python train.py --hidden_size=512 --vocab_size=8192 --hidden_act="tanh_gelu" --init="normal" --init_std_up=0.023 --optimizer="muon_variant" --decay_fraction=1.0
Each number is 128 + 32 x the weight over its row's rms, rounded and kept within 0 to 255. Layers, rows and columns count from 0. The size above them is the row's rms in percent of the matrix's.

# layer 11 attention value, 512x512, rms 0.103, rows 247-255, columns 384-447
size [ 95  92  92  97  99  95  89  96  97]
[[147  93 149 152 110  98  88 143 101 136 169  98 125 122 129  84 114  95 105 151 148 122 108 128  80 170 107 132 184 140 137 113 120 121 149  95 134 162 119 119  88  65  69 159 132 187 128 146 135 120 144 110 120 145 126  90 129 133 125  83 111 205 119 166]
 [199 158 126 121 139 137 120 176 156 101 147 160 126  97 119 148 120 169 110 116 136 134 123 106 114 117 103 115  81 116 164 159  79 142 127 154 110 104 119  99  88  97 153  98 134 145 166 113 174  88 146 181 120 166  94  81 179 179 148 139 185 176  95 155]
 [158  90 133 143  97 136 135 129 190 100 130 141 117 111 149 152 126  79 128  98 136 106 129 131  99 101 134 118 138  67  67 110 113 110  82 156 142  68  98 155 176 126 115  88 111 174 136 127 140 111 119 111 140 124 107 183 106 177 135 159 135 169 128  81]
 [157 112 100 125 138 120 135 166  89 104 133 168 115  90 154 147 154 131 130 158  97 136 156 149  89 150 182 122  93  93  97  79 153 121  75 137 196 201 170  76 102 127 173 164 122  58 149 162 166 128 131 151 162 105 103  87 143 133  85 139 220 157  94 136]
 [128 137 144 182  89 142 108 157 192 158 135  92  87 130 166  98 129 122 132 150 145 160  98  98 150 104 147 140 140 124 119 200 141 107 125 133 134 110  73 103 113  82 205 118 130 118  78  87  86  59 119 137 152 195 149  85 184 176 154  82 100  87  73 130]
 [150 156 126 111 100 141 178 175  96 151 149 173 126  95 114 162  97 147 112 145 119 145 132 184 144 133 162 155 111 141 153 142 196 158 132 162 155  96 131 201 159 162  92  89 140 134 105 136 103 173 170 140  87  98 177 112 155 166  80 149 161 165 164 113]
 [ 29 111 169 100 130  80  86  93 158 130 141  90  93 108 135 109 139 101 130 153 142 126 112 135 130 146 123 161 141 100 133 109 169  91 153 143  93 153 160 124 127 183  88 123  89 130 117  62 170  91  91  35  71 154 138  72 115 123  92 128  95 109 156 127]
 [ 86 183  94  93  93 111 150 145 164  81 139 182 142 118 144  60  93 193 126 170 137 140 132 119 105  81  93 113 112 126 139 101 160 119 173 110 157 118 119 190 151 159  51 100 126 119 193  93 136 151 174 145 164 106 175 104 153 146  87 144  91  94 141 113]
 [138 180  67 121 114  79  67 156  60 112  81 116 107 158 159 135  65 113 126 133 137 108 189  64 110 155 137 132 120 137 126 129 145 148  83 124 134 117 125  96 138 120 113  66  91 102 163 104 125 118 117 149 101 103 103 129 168  81  96 149 178 164 117 133]]
# layer 11 attention output (transposed), 512x512, rms 0.269, rows 247-255, columns 384-447
size [ 92  89  90  93  93  90  90  91  96]
[[ 80  97 123 117 131  93 113 163 143 149  69 148 122  89 155 148 113 117 152  69 141 115 106 181 151 127 140 110 136 128  93 197 148 114  89 151 103 159 187 135 125 180 165  90 143 117 152  77 112  94  95 109  89 106 159  76 180 167 168 108 177  71 145 148]
 [104  73 130 141 154 204  98 102 133 152 118 110 125 157 165 136 147 103 151 130  99 113 160  88 122 154 130 141 120 131 171 168 194 151  86 168 130 147 112 159  99 156  64  99 116 156 177 103 114 175  59 109 176 132 122 110 141  19 103  61  69 165 123  62]
 [ 87 154 118  92 121 154  64 142 123  71  83  90 131 167 173 161 139 201 118 148 104 182 152  82 161 151 105 167 126 178 144 147 121 144 169 156 135 105 130 135 168 153 112 153 103 123 148 169  89  98 132 103 153 128 135  26 147  88 146 106  99 100 152 156]
 [ 96 128 165 158 127 113 135 164 190 128 124 120 126 158 114 130  57  72 121  86 108 153 126 125 161 127  92 145 192 120 168 150 139 140 153  16 110 127 101 142 164  90  93  89  95 184 105  72 169 143 138 167  61 119 144 173 129  88 100 170  95 141 127 122]
 [170 128 147  81 158 125 126 124 151 150 165 184 162 125 167 138  69 123 166 165  85  65 156  88  93 124 151 122 120 108  83  73 109 188 107 100 141 112 119 138 134 198 128 126 107 129 130 175 143 149 128 118 118 109 112 116 121 129 133 133 115 204 187 131]
 [157 111  90  84 142 122  85 123 142  99  88 142 123 132 170  61 146 129 143  58 137 171  97 147  79 104  80 113 101  94 115 110  85 146 184  93 131 146 149  61 103  73 106 149 105 123  87 109 155 139 115 114 149 117 152 180 179 115 126 137 138 146 118 122]
 [196 178  69 165 115 166  77 119  71 118  99 163 151 134 138 110 124 127 113  68 195 105 154 105 134 117  63 132 119 150  84 140 132  87 122 142 152 106 117 160 136 139 175 134 133 132 137 179  96 160 115 176 164 140 166 105  90 166 220 101 168 167 109  94]
 [129  80 115 148 198 145 161  93  88 172 123 154 106 149 150 130 168 103  96 153  71 151 131 122 124 141 144 125 102 171 170 147 118 107 129 173 198  86 122  56  99 142 138  92 100 120  54 114 175 155 119 112  60 154  57  53 103 156 153 127 128 129 129 105]
 [147  63 155 131 141 175 173  77 163 120 133 100  94 133  76  85 126 112 144 155 130 113  93 195 151 135 103 119 118 130 104 161 150 131 226 127 127 103 173 115 166 138 179 106 133 207 106 154 186 104 113 116 101  83 172 212 143 133 100 113 118  88 105  85]]
# layer 11 attention query, 512x512, rms 0.0849, rows 256-271, columns 384-447
size [107 113 108 106 109 109 107 106 111 108 110 106 108 110 107 114]
[[160  88 161 124 114  92 149 125 143 153 135 121 143  96 112  97 104 134 141 123  68 145 146 130 167 119 145 155 157 120 119 124 169 177 122  99  99  84 146 133  76 114  59 136  85  81  76 143 179  71 157 126 163 104 129 194 139 157 132 127 187 157 128 108]
 [157 118 154 133  95 106 128 130 163  83 131  91  86 136 174 138 119 111 107  73 158 115 176  90  69 134 196  96 169 146  83 185  63 108 145 197 151 110 174 174  63 125 154  89 137 171 170 148 126 171 113 125  99  59 147  84 174 178 133 138 108 127 190 107]
 [ 61 101 123  82 128 135 130 107 127  74 120 127  86 103 148  92 128  90 107  88 168 153 132 110 131 151  98 155 200 119 114 104 146 154 110 178 119  36 113 131 181 108 160 141 107 181 139 157  93 154  73 109  77 111 120 136 136 115 144  92 149 179 178  57]
 [ 76 119 208 202 103 122 119 124 115 146 143 140 127 112 165  67 124 182 121 137  86 155 150 139 119 132 100 125 168 120 132 184 168 155 136 118  84 187 125 101  78 115 144 153 183 127 122 107 122 115  93 144  61  86 172 174 118 141 102 126 140 153 156 154]
 [136 101 145 115  89  97 153  96  86 114 166 135 153 109 114 138  90 137 132 151 108 122 156 124 108 159 138 218 139 128 149 184  70 134 145 118 155 144  63 127  57 120 116 136 145 142 151 234 151  99  94 183 141 128 102 126 191  99  86 132 129 127 145 149]
 [193 111 160 156  88 164 149 122 121 126  95  63 111 157 136 162  76 138 111  41 152  93 172 165 133 136 112 162 170 131 121 144 154 100  88 106 142 102 185 141 178 137 120 187 138 116  80 138 199 141 199 147 165 102  83 149 144 114 169 149 124 133 100  95]
 [101 160 107  74 110 128 104 142 166 129 109 121 135 133 158 136 165 142 121 123 142 153 162  43 114 190  81 121 115 132 164  96 163 128 155 113 119  77  92  74 112 160 113 115  93  99 136 122 150 172 103 111 131 111 130 108  91  98  80  91 140  86  82 189]
 [139 138 156 134  82 160 145 117 138 175 159 123 159  87  87 138 117 117 115  96 193 117 137 142 163 125 119  98 181 109 116 128 123 119  57 126  97  78 160 140 179 113  84  87 108 135 183 115 153 148  70 177 137 133 102 158  92 102 181 118 187 206 121 143]
 [123 157 128 120  78  88 111 129 150 128 165 127 111  92  87  88 148 158 121 123  70  96 113 133  99 108 130 125 170 151 117 178 169  74 132  79 145 115 104 137 183 120 157 149  95  85 124 122 112 147 163 144 152 143 146  79 170 107 129 134 141  84  98  84]
 [103 106 139  84 119 115  78 114 112  83  98 136 102 193 163 116 142  67 134  98  80 103 140 135 171 135 153 106 172 129 102 131 160 146  76 139  10 119 164 130 139 157 109 126  69 184 148 118 164 124  77  95  67  81 100 132 117  86 140 145 113 178  84 208]
 [116 113 112 159 130 231 112 144 127 150 137 162  98 167  30  96 136 111 181 113 131 136  74 132  97 187 115 182 142 114 128 135 146 159 104 170 144  89 135 113 112 101 118 113 151 111  93 189 114 140  97  79  32 145 128 109 152  88 133 137 127 152 133 181]
 [118 121 107 153  84  78 135 154 157  70 108 153 169 128 162  80  74  52 156 112 111 180 111 131 126  58 123 181 127 165 134 121  95 151 129 137 135 105 115  69 139 168 174 104 153 193 116  86 175 122 160  83 126  82 104 135 102 108 130 136 117 172 181  80]
 [139 127  68 173 119 124  73 142 122 118 158  96 140 115 124 117 130  97 147  88 135 114 109 162 154  96 127 176 161 157 121 166 153 104 103 115  87 155 100 119 110 152 191 113 158  85  97 159 162 181 162 158 125 141 146  78 121 136 125 136 126 110 128 135]
 [ 87 104 110 162 196  90  98 104 143  83 148 162 172 135 108 103 121 147 125 143 109 175 121 149 137 166 132 143 186 121 108 195 141 131 104 162 109  61 162 128 103 139 152  91 139 118 143 122 147 139 172 110  90 137 121  82 151 138 120 142 134 111 172 115]
 [173 146 154 118  87 154 143 128 150  54 157 127 118  89 128 127 136 170 118 130 109 129 158 171 127  84 158 110 119 112  88 185 110  86 110 172 144 123 175 140 154 134 179  92  96 162  85  96  70 178 163 111 142 153 100 109 130  88 115 171 183 168 122 102]
 [146  62 152 142 157 155 151 158 118 164 169  93  46 148  91 115 171  98 186  86 141 141  78  92 140 119  94 121 135 200 166 136 124 106 165  94 111 104 136  93 121 121 142  93 103 175 165 129 104 137 130 155 117 129 136 155 151  80 103 144 149  68 164 154]]
# layer 11 attention key, 512x512, rms 0.0831, rows 256-270, columns 384-447
size [103 110 104 107 104 108 108 104 107 111 104 102 105 105 101]
[[156  66 126  90 102 129 124 150  99 148 111 123 193 181 126 126 141 147 114 114 130 115  67 112 118 126 139 134 152  90 108 183 208 134 113 128 140 116 153 107  13  78  90  90 122 119  97 161 146 162 107 177 112 137  81 144 168  94  98 147 182 121 117 151]
 [144  98 101 114 152  93 116  62 151 178 137 182  92 202 139 112 166 180 165  86 130 151 133 152 160 139 153 163 171 153 102 109 104 125 190 171 109 125 145 138  91  92 122 138 156 179 195 170 116 147 149  99 167 138 180 168 180  78 101 127 162 135 141 126]
 [166  81 105 149 129  74 134 105 144 194 140 142  76 188 160 143 128 135 108 129  95 134 178 165 118 106 123 137 128 164 130 107 156 122 162 143  59 129 165 148 190 163 114 117 163 157 139 171 132 125  97 152 109 207 159 157  83 183 141 117  58 107  78 104]
 [108  87 126 177 152  97 153  92 152  67 100  83 137  89 111 132 164 189 164  97 143 114 173 136 125 135 126 115 149 125  84 118  82 126 115 133 103 121 163 201 166 119 143 122 149  92  66  79 120 152 186 135 218 140 162 128  69 115 147 121  71 130 121 131]
 [153 135 128 119 167  96 185 144 152  87 174 109 153 142 139  91  96 128 135 167 110 161 169 110 126 167 101 158  87 138 143 100  85 133 142  81  92 149  88 115 150 132 178  95 147 159 129 113  95 102 124 125 130 108 134 134 160 129  72 163 167 165 157 115]
 [105  95 106 127  94 180 106 100 152 129 123  35 116 223 128 122 139 139 122 141 209  99 104 148 185 187 124 116 175 106 193 131 130 127 129 126  71  84 119 125 170 130 138 119  94  91 112 130 152 158 198 146 126  82 153 130 175 143 130 138 104  73 139  98]
 [132 133 179 176 141 168 111 131 159 108 149  79 137 130 162 102  90 162 130 110 121 131 144 144  99 156 162 150  72 111 139 128 128  73  64 109 122 172 126  76 155 113 139 137  71 115  99 182 138 126 102 185  93 138 140 108 118 124 160 120 109 122  88 123]
 [129 138 142  90 125 177 164 141 179 121 153  86 151 197 129 106 178 143  91 116 133 101 122 152  92 125 140 105  81 115 124  73 129  99 184  77 118  84 146 156  87  51 109 159  66 177 139 111 138 130 111 132 104 107 121  76 135  64 140 150 170 111  87 120]
 [151 161 116 177 166 123 118  95 136 160 131 105  60  87 135 128  85  93  95 134 103 113 155 146 134 107 198 127 163 120 105 147 107  89 119 102  69  96  72 164 164 106 160 124  88 117 163 183 168 106  99 142 133 141 109 138 145 136 148 169  71 156 107 147]
 [ 62 147 113 101 112  78  89 110 151  82 161 133 149 219 186 146 102 114  93 136  82 109 162 179 156 174  87 104 125 197 157 138 189  59 106 145 111 115 107 117 116 143  78 136 132 130 147 105 146 103 104 132  93  56 110 170 118 137  96 121 119 145  92 151]
 [203 135 127 109  92 127 185 120 104 127 111 100 105 136  75 102 117 109 124 128 125 156  98  96 114  84  97  37 131 118 159 124 142  98 166 120  96 140  15 142 114 146 131 171 144 122 199 162  63  99 156 136 139 125 127 167 124  57 150 132  92 134  69 157]
 [127 148 152 107 150 127 175 107 107 147 123 128 187 134 109 113 174 104  44  95  65 159 148 115  68 133 161 101 138 138 144 102 141 131 168 135 107 118  96 113  73 118  98  98 161 152 119 131 120 153 165 115  91  87 138 107 127 100 107 123 104 137 174 110]
 [ 94  99 123 151  91 142 106 179 160 135 176 148  77 111 149 149 168 128 127 125  83 139 117 102 171 117  83 130 121 183 129 111 123 169 136 116  74  32 148 110  85 155 169 146 133 114  96 142 132 106  83  89 140 145 112 106 153 177 163 112  92 156 124 142]
 [166 116 102 155 117 124  77 119 192  76 160 103 132 135 141 190 129 106 140 106 107 153 126 166 189 174 141 111 101  96  88 179 136 107 172 159 110  71  93 163 114 114  99 138 136 123 166 127 137 121 145 118 154 130 105 112  92 167  93 109  90 152 125 112]
 [166 128 149 153 164 122 149 113 141 107 125 126 166  61 141  87 120 117 108 218 107 142 159 102 107  99 193 122 150 139 104 147 124  98  89 146 123 154 177 101 115  99 104 144 139 130  85  62 149 146 195 157 101 121 122 112  81 131  40 120  45 158 119 116]]